Part of a small language model's weights.
Size: 7 heads of 64, vocabulary 3709.
Architecture: LayerNorm before each block, learned positions, biases, tied embeddings, attention and MLP in parallel.
Training: a variant of Adam for these matrices, 411M tokens, 6275 steps.
Each number is 128 + 24 x the weight over its row's rms, rounded and kept within 0 to 255. Layers, rows and columns count from 0. The size above them is the row's rms in percent of the matrix's.

# layer 7 MLP down (transposed), 2240x448, rms 0.0182, rows 1283-1297, columns 0-111
size [104  96 102  73 108 104 102  88  94 112 111 110 113  92 105]
[[111 150 119 119 171 138 126 119 135 139 121 161 130 129 160 145 106 111 151 182 104 119 106 133 109 124  81 121  63 124 103  84 137  81 178  96 109 147 121 134 145 153 121 152  76 104 139 132 122 182 155 130 113 119 111 105 142 120 103 156 135 118 159 140 114 123 133 175 115 154 171 158 110 134 129 117 103 139 147 117 134 135 126 109  91 127 125 169 104 122 103 122 142 171 108 129 124 149 142 101 112 130 129 152 152  80 113 123 126 179 112 156]
 [141 128 111 124 107 131 113 101 153 131 140 128  99 116 100 146 126 157 106 104 116 111 176 138  98 122  86 131 102 149 153 144 148 139 108 137 158  86 130 130 159 153 118 145 146 128 119 178  81 105  99 106 130 133 138 150 124 137 125 145  68 130 144 148 129 139 105 144 169 135 142 109 149 119 123  96 152 148 110  92  99 130 160 149 161 141  85 141 151 143  99 166 149 115 155  88 137 111  82  73 109 127 117 144 129 170 149 142 120 171 128 130]
 [140 145 132 132 114 109 101 119 148 109 106 159 183 131 108  91 119 111 140  86 143 108 130 130  91 145 138 122 128 139 122 140 137 115 153 120 143 131 106 109 122 103 123 109 144 155 152 121  98 141 124 163 160  89 100 164 146  82 156 128 111 136 107 128 110 126 131 123 108 131 117 157 122 121 126 132  93 153 148 132 156 136 126 138 122 153 138 129 138 129 111  73 124 186 116  93 170 156  95 126 137 125 122 127 127 113 145 107 118 103 134 139]
 [151 140 114 130 171 119 128 131  90 116 135 110 131 125 110 130 161  85 124 124 155  89  93  92 124 148 118 124 135 163 117 123 159 114 158 180 104 126 136 113 106 155 142 116 130 149 135 129 157 152 155 129 185 124 151 155 132 122  79 134 139 140 150  90 110 113 108 112 163 128 142 139 145 113 134 104 126 117 105 122 121 142 116 136 118 118 115 107 153 136 113 136 148 126 101 116 120  59 125  99 119 103 134 144 144 135 102 138 107 155 100 137]
 [ 89  85 116 126 115 146 156 163 155 136 108 129 128  93 137  98 112 148 132 130 129  90 150 111  79 158 167 127 181 150 142 100 160 133 163 147  89 170  94 129  99 160 143 159 212  85 129 132 149 128 159 173 140 107 153 182 127 179 107 114 150 125 119 128 101 105  91 120 117 167 151 144 142  99 122 131 110 131 149 124 124 116 135 152 140 113  77 132 166 133 112 143 107 123 108 114 167  96 154 116 154 132 151 147  99 112 132 124  95 142 127 133]
 [131 175 119 136 110  95 141 111 166  91  89 113 152  98 171 126 118 104 147 163 168 169 163 168 112 110 114  74 124 121 150 153 173 106 159 110 112 108 145 113 123 105 109 151 114 111 158 118 104 115 121 120 133 127 101 145 162 124 155 104  98 144 125 123 109 117 129 159 148 119 126 123 144 135 120 142 112 132 128 141 147 127 133 117 123 157 104 196 158 149 136 100  82 113 105  95 105  75 101 132 106 168 107 117 137 113 157 152 153 130 160 100]
 [122 130 109 101 142 152 167  81  75 117 113 127 147 157 159  91 114  74 112 157 109 146 140  90 123 101 121 166 118 149 104 126 127 119 133 122 112 140 154 176 115 127 135 140 139 135 127 140 111 101 113 136 168 129 173  90 143 157 123 137 169 130 133 130 135 121 145 118 113 161 136 119 139 151 147 139 135 133 123 140 180 129 127 132  60 143 142 131 121 123 154 139 141 105 127 169 112 140  84 149 156 187 162  88 112 132 122  94 113 149 143 114]
 [138 117 115 111 128 115 156 115 118 157 145 131 131 144  84 102 144 130 116 146 123 116  90 132 144 155 129 113 130 129 108 153 129 134 120 130 105 104 127 107 142 107 120 145 134 121 127  83 118 126  99 139  95 145 125 129 137 117 116 159 137 164 128  96 151 177 140 132  90 133  84 168 175  43 134 112 111 131 163  86 120 144 136 119 113 143 156 149 177 115 105 144 123 152 139 133 106 115 121 135 132 151 137 148 109 112 117 132 124 111 122 134]
 [137 102 165 148  98 148 143 136 136  95 165 137 128 141 111 130 139 148 117 116 121  94 120 121 152 130 127 183 131  89 109 142 149 114 147  87  96 109 112  54 116 134 117 128 136 145 162 108 102 110 101 159 137 157 130 118  76 158 183 177 134 139 131  97 129 118  80 126 129 110  98 103  86 134 135 135  96 147  96 135 107 116 140 147 178 120 120 124 150 151 136 174 100 122 140 110  95 120 200 114 110 129 145 135 139 122 158 130 145 121 139 157]
 [114 137  56 136 149 115 118 137 164 122  94 167 128 129 123 128 133 136 167 137 134  80 111 115 158 143 128 139 101 115 140 136 116 152 106 109 119 108 122  83 124 101 129 113 112 138 113 136 119 122  75  70 148 132 106  98 198 132  96 116  77 138 142 114 141 129 132 152 135 147 147  96 164 140 121 166 139 128 152 135  94 115 105  66  96  97 125 123 126 130 150 130  95 166 179 136 127 145 127 125  74 132 122 127 137 130  89 118  85 146 113 164]
 [132  95 155 123 135 127 112 133 120 118 144 126 150 109 102 134 131 133 105 164  90 111  65 125 142 128 140 170  70 138 150  96 105  94 127 102 154 154 159 146  74 118  88 104  96 154 143 158 124 135 107 115 102 103 116 130  96 128 112 115 102 149 138 151 108 152 166 158 155 146  90 114 108 133 150 116 104 113 150 152 112 116 151 162 134 120 159 145 148 142 154 108 138 164 156 145 121  83 176 145 145  86 130 144 101 100 148 159 140 133 134 144]
 [141 113 109 109 145 117 125 109 105 135 106  72 169 130 150 146 113 160 157 100 108 130 147 118 108 121 146  86 160 104 154 126 138 114 142 135 110  98 144 118 143 140 144 138 121 133 107 137 101 113 123 108 100 150 126 159 138 139 141 125 148 155 139 107 108 143 134 159 131 130 119 111 123 155 124 167 137  87 159 124 126 131 170 141 109 152 189 179 153 133 128 161 122 168 111  95 135 138 124 139 133 163 111 133 147 152 109 129 129 103 122 117]
 [133 147  97 168 117 176 154 132  97 169 141 117 159 134 146 142 100 120 107 100  90 149 119 137 139 138 126 200 134  94  93 117 101 107 107 101 139  68 125 172 158 137 171 164 146  83 134 129 118 108  78  96 121 131 137 192 165 172 126 129 143 172 116 106 155 123 146 122 119 149 138 114 141 149 114 130 132 101 174 116 105 142  68  94 108 158 108  95 122 134 140  85 121 182 112 125 104 123 133  80 138 137 135 107 128 113 104 151 111 120 162 108]
 [115 152 131 138 128 144 137 107 134  93 141 141 132 159 143 109  86 127 124 160 179 112 108 163 124 125  90 140 136 127 112 105 149 114 151 102 128 175 127 156 159 148 115 122 129 151 130 142 178 143 123 125 173 107 153 152  95 102 130 111  63 144 147 108 106 114 123 169 162 130 123  84 141 109 168 130 157 121 101 158  82 141  90 135 104 136 104 100  83 195 119 127 161 119 134 104 143 113 165 158 105 160 127  88  92 167 123 142 155 149 135 128]
 [174 104 115  90 145  94  58 122 143  92 137 148 118 103 159 109 133 141 123 123 153 160  83  84 195 129 120 109 135 162 152 112 112 127 123 144  91 148 154  78 133 125  88 106 142 131 131 147 113 142 128 148 132 149 170  98  98 118 151 145 131 148 147 145 131  94 159  70 155 160 157 123  95 131 170 131 133 110 115 125 110 137 155 114 130 124 110 132 132 150 129 153 140  74 137  93  91  91 128 102 119 147 108  78 124 138 153 122 126 154 135 191]]
# layer 7 MLP up, 2240x448, rms 0.0168, rows 1284-1297, columns 0-111
size [ 91 100  68 110 108 100 109  91 111 101  93 107  80 101]
[[125 114 121 124 137  89 158 165 140 141 117 168 135 111 130 137 138 131 134 110 105 140 123 128 133 134 144 133 144 120 102 128 103 112 161 151 114 150 106 130 118 108 117 105 163 116 148 121 157 161  90 144 171  95  71  93 111 118 110 105 126 124  81 144  91 183 114 143 159  78  74 169  92 114 123 155 137 140 197 138 157 114 118 148 113 128 158 119 138 139 155 121  97 119  81 115  92 122 131 150 104 146 143  84 161 103 158  90 143 119 169 156]
 [140 115 122 146 180 127 100 107 143 129 161 112 177 123 150 141 106 125 109 138 155 144 165 126 125 157 139 144 157 111 107 142 144  98 103 142 119  56  94  88 138 121 142 132  69  91 140 119 135 141 108 140 119 107 129  93 117 136 102 104 160 108 130 155 154 122 163 131 105  89 140 133 173 119 101 135 179 133 118 132  94 111 128 174  87 101 114  96 122  83  88 169 170 107 109 113 112 137 133 137 111 163 166 135 109 159 165 157 128 116 169 123]
 [145 122 131 133 131 144 129 135 142 132 138 140 163 141 137 148 184 128 131  92 116 166 136 144 188 103 154 124 133  97 107  80 134 139 144 140 137 154 133 107 146 116 131 122 182 119 141 126 120  93 115 139 142 131 157 104 109 115 156 123 100 124 162 129 139 105 167 128 118  81  92 140 111 109 137 122 143 139 191 106 178 108 125 133 138 112 107 150  91 128 102 133 115 122 146 140 138 196 154 140 130 157 150 135  97 124 144  84 120 118 171 149]
 [123 201 101 143 128  83  87 101 102 125 111 144 141 102 120 100 126 139 152 147 151 105 149 136 147 177 112 149 110 105 132 118 128 149 131 142 127 117 175 142 130 124 154 122  85 141 154 115 174 161 131 147 128 110  93 140 124 114  76 118 119 121 104 112 128 178 161 112 122 145 131 161 129 126  90 108 101 124 165 102 139 129 109 132 129 134 121 132 100 121 131 166 140  83 112 144  98 107 143  99 156 136 146 150 155 109 149 116 107 107 161 121]
 [118 131 114 111 111 149 111 139 108 159 135 159 123 104 104 152 124 142 134 165 121 158 127 158 107 182  65 158 107 133 163 127 128 154 142 139 130 156 100 112 144 127 107  95 114 117 163 146 141 118 140 113 135  90 129 153  90 143 134 133  76 160 121  99 132 175 147 139 147 117 124 173 118 165  99 135 139  94  93 110 144 156 111 124 107 114 131 119  99 133 155  95 158 111 158  94  95 118 120  62 173 109 130  84 127 107 131 122 132 136 173 118]
 [155 109 132 127 128 103 136 140 147 121 159 141 139 112 111 107 144 129 128 107 113  80 128  98 137 156 106 130 167  63 151  86 139 126 134 100 146 133 139  89 201 123 162 106 186 139 116 152 142 132 104  96 169 127  89 125 108 144 130 129 120 126 100 112 116  89 104 128  82  96 146 132 110 128 149  70 118 157 112 148 129  92 166 141 107 154 142 102 107  92  93  90 124 117 108 112 108 112 149 104 115 101 112 127 112 148 102 120 141 119  99 107]
 [119 166 137 144 123 167 120 141 112 126 106 136 114 142 121 124 116 131 159 151 123 148 167 135 101 166 163 133 111 102 157 151 107 127 129  78 126 115 159 135 103 135 153 149  82 109  80 131 121 137 143 118 126  80 108 155 114 155 157 160 124 127 141 116 130 117 122 103 132 117 126 194 105 155 139 142 121 105 146  97  96  98 117 139 139 112  98 107 114 127 117 145  87 133 117 119 142 113 117 102 127 115 113 159 152 127 136 108 103 118 131 120]
 [119 167 125 118  98 150  86 123 156 129 149 119 129 124 120 128 141 128 145 123  89 157  89 149 148 134 120 108 132 155 146 121 114 135 152 120 121 143 142  89  88 146 144 127 133  81 140 108 147 106 125  80 144 115 193 141 187 132  96 162 121 156 119 119 113 145 176  93 107  78 103 109 144 163 151 109 136 110 116 115 138 125 142 176 128 159 118 126  90 138 133 134 215 125 130 122 149 105 134 109 114 153  81 132 141 122 117 170 145 128 105  61]
 [127 162 145 128 102 138 175  89  92 139 109 109 132 147 151 105  91 140 147 135 115 149 148 131 125 143 131 162 122  97 112 131 123 129 139 166 117 100 131 103 126  86 133 114 154 121 150 146  94 167 106 120 146 147 147  89 127 130 117 149 126 175 132 137 129 104 153 124 112 121 109 142 149 172 150 107 115 104 147 122 118 117  87 117 146 144 124  97 100 142  94 179 130 128 112 153 181 133  97 148 132 117 113 143 170 142 115 105 112  73 175  79]
 [115 161 121 134 102 115 141 142 145 104 135 121 130 103 149 103 134  99 128  84 131 149 127 136 152 110 140 129 153  67 116  97 155 133 137 140 121 123 137 119 135 119 123 104 142 120 162  79  98  96 116 117 135 136 141 158 132 148 144 124 115 118 143 110  81 109  74 101 141 137 161 131 147 163  96 124 163 109 111 106  86 110 142  88 104 110 146  99 121 117  95 160 143 125 119 104  99  92  95 125 116 113 130 135 160 164 123  91 110 130 136  97]
 [192 135 159 146  93  95 128 146 151 132 143 106 132 141 115 147 139 138  96 160 137 115 142 124 108 149 196 146 106 107 149 137 126 108 123 104 146 119 124 142 148 122 125 112  94 139 122 143 120 163  92 122  94 117 132 122 121 125 177 116 122 159 107  75  94 127  94 134 106 151 125 158  89 126 162 139 124 141 114 126 116 108 153 120 194  90 146 112 120 120 119 107 153  77 147 154 120  93  92 105 109 109 162 160 141 133 108 100 148 112 134 119]
 [119 163 142 141 112 108 114 171 108 136 158 184  90 113 115 115 136 144 123 125 143 109 126 149 152 114 146 127  96 145  98 118 142 106 178 124 174 140 110 177 124 105 108  97  82 145  94 101 139 120 150 107 101 127  76  94  90 105 164  80  97 148  92 113 118 128 127 115 128  99 105 125 113 176 145 130 149 126 106 115 121 168 157 127 104 123 122 155 143 111  96 123 136  88 158 122 100 127 105 121 150 137  79 155 155 150 104 122 111 102 127 119]
 [109 135 138 160 131 114 113 135 127 129 120 126 138 147 123 128 143 158 133 108 115 166  79 133 142  90 164 156 109 158 168 104 131 134 130 148 144 137  77 138 107 113 113 149  84  92 140  85 109 136 130 165  98 117  83 123 152 130 141 149 149 136 100 101 102 147 129 146  89 111 152 180 106 164 115 114 142 140 139 133 119 119 131 142 107 132 145 176 139 119  78 119 123 132 119 153  95 109 114 144 171 111 111 166 118 129 175 150  90 122 118  90]
 [117 122 116 175 122 144 160 124 157 155 116 109 148 168 136 138  93 110 123 111 163 124 102  95 105 111  95 111 134  85 144 136 152 112 178 128 127 159 103 139 155 126 107 120  98 153 146 132  69 138 120 125 154 100 105 125 134 116 129 172  98 116 104 149 111 121  99 133  92 102 123 190 118 137  81 118 170 126 130 116  89 102 117 141 164 117 136 144  98  95  97  88 108 135 139 138 140 122 137 130 126 161 119 142 126 143 160 131 145  87 137 107]]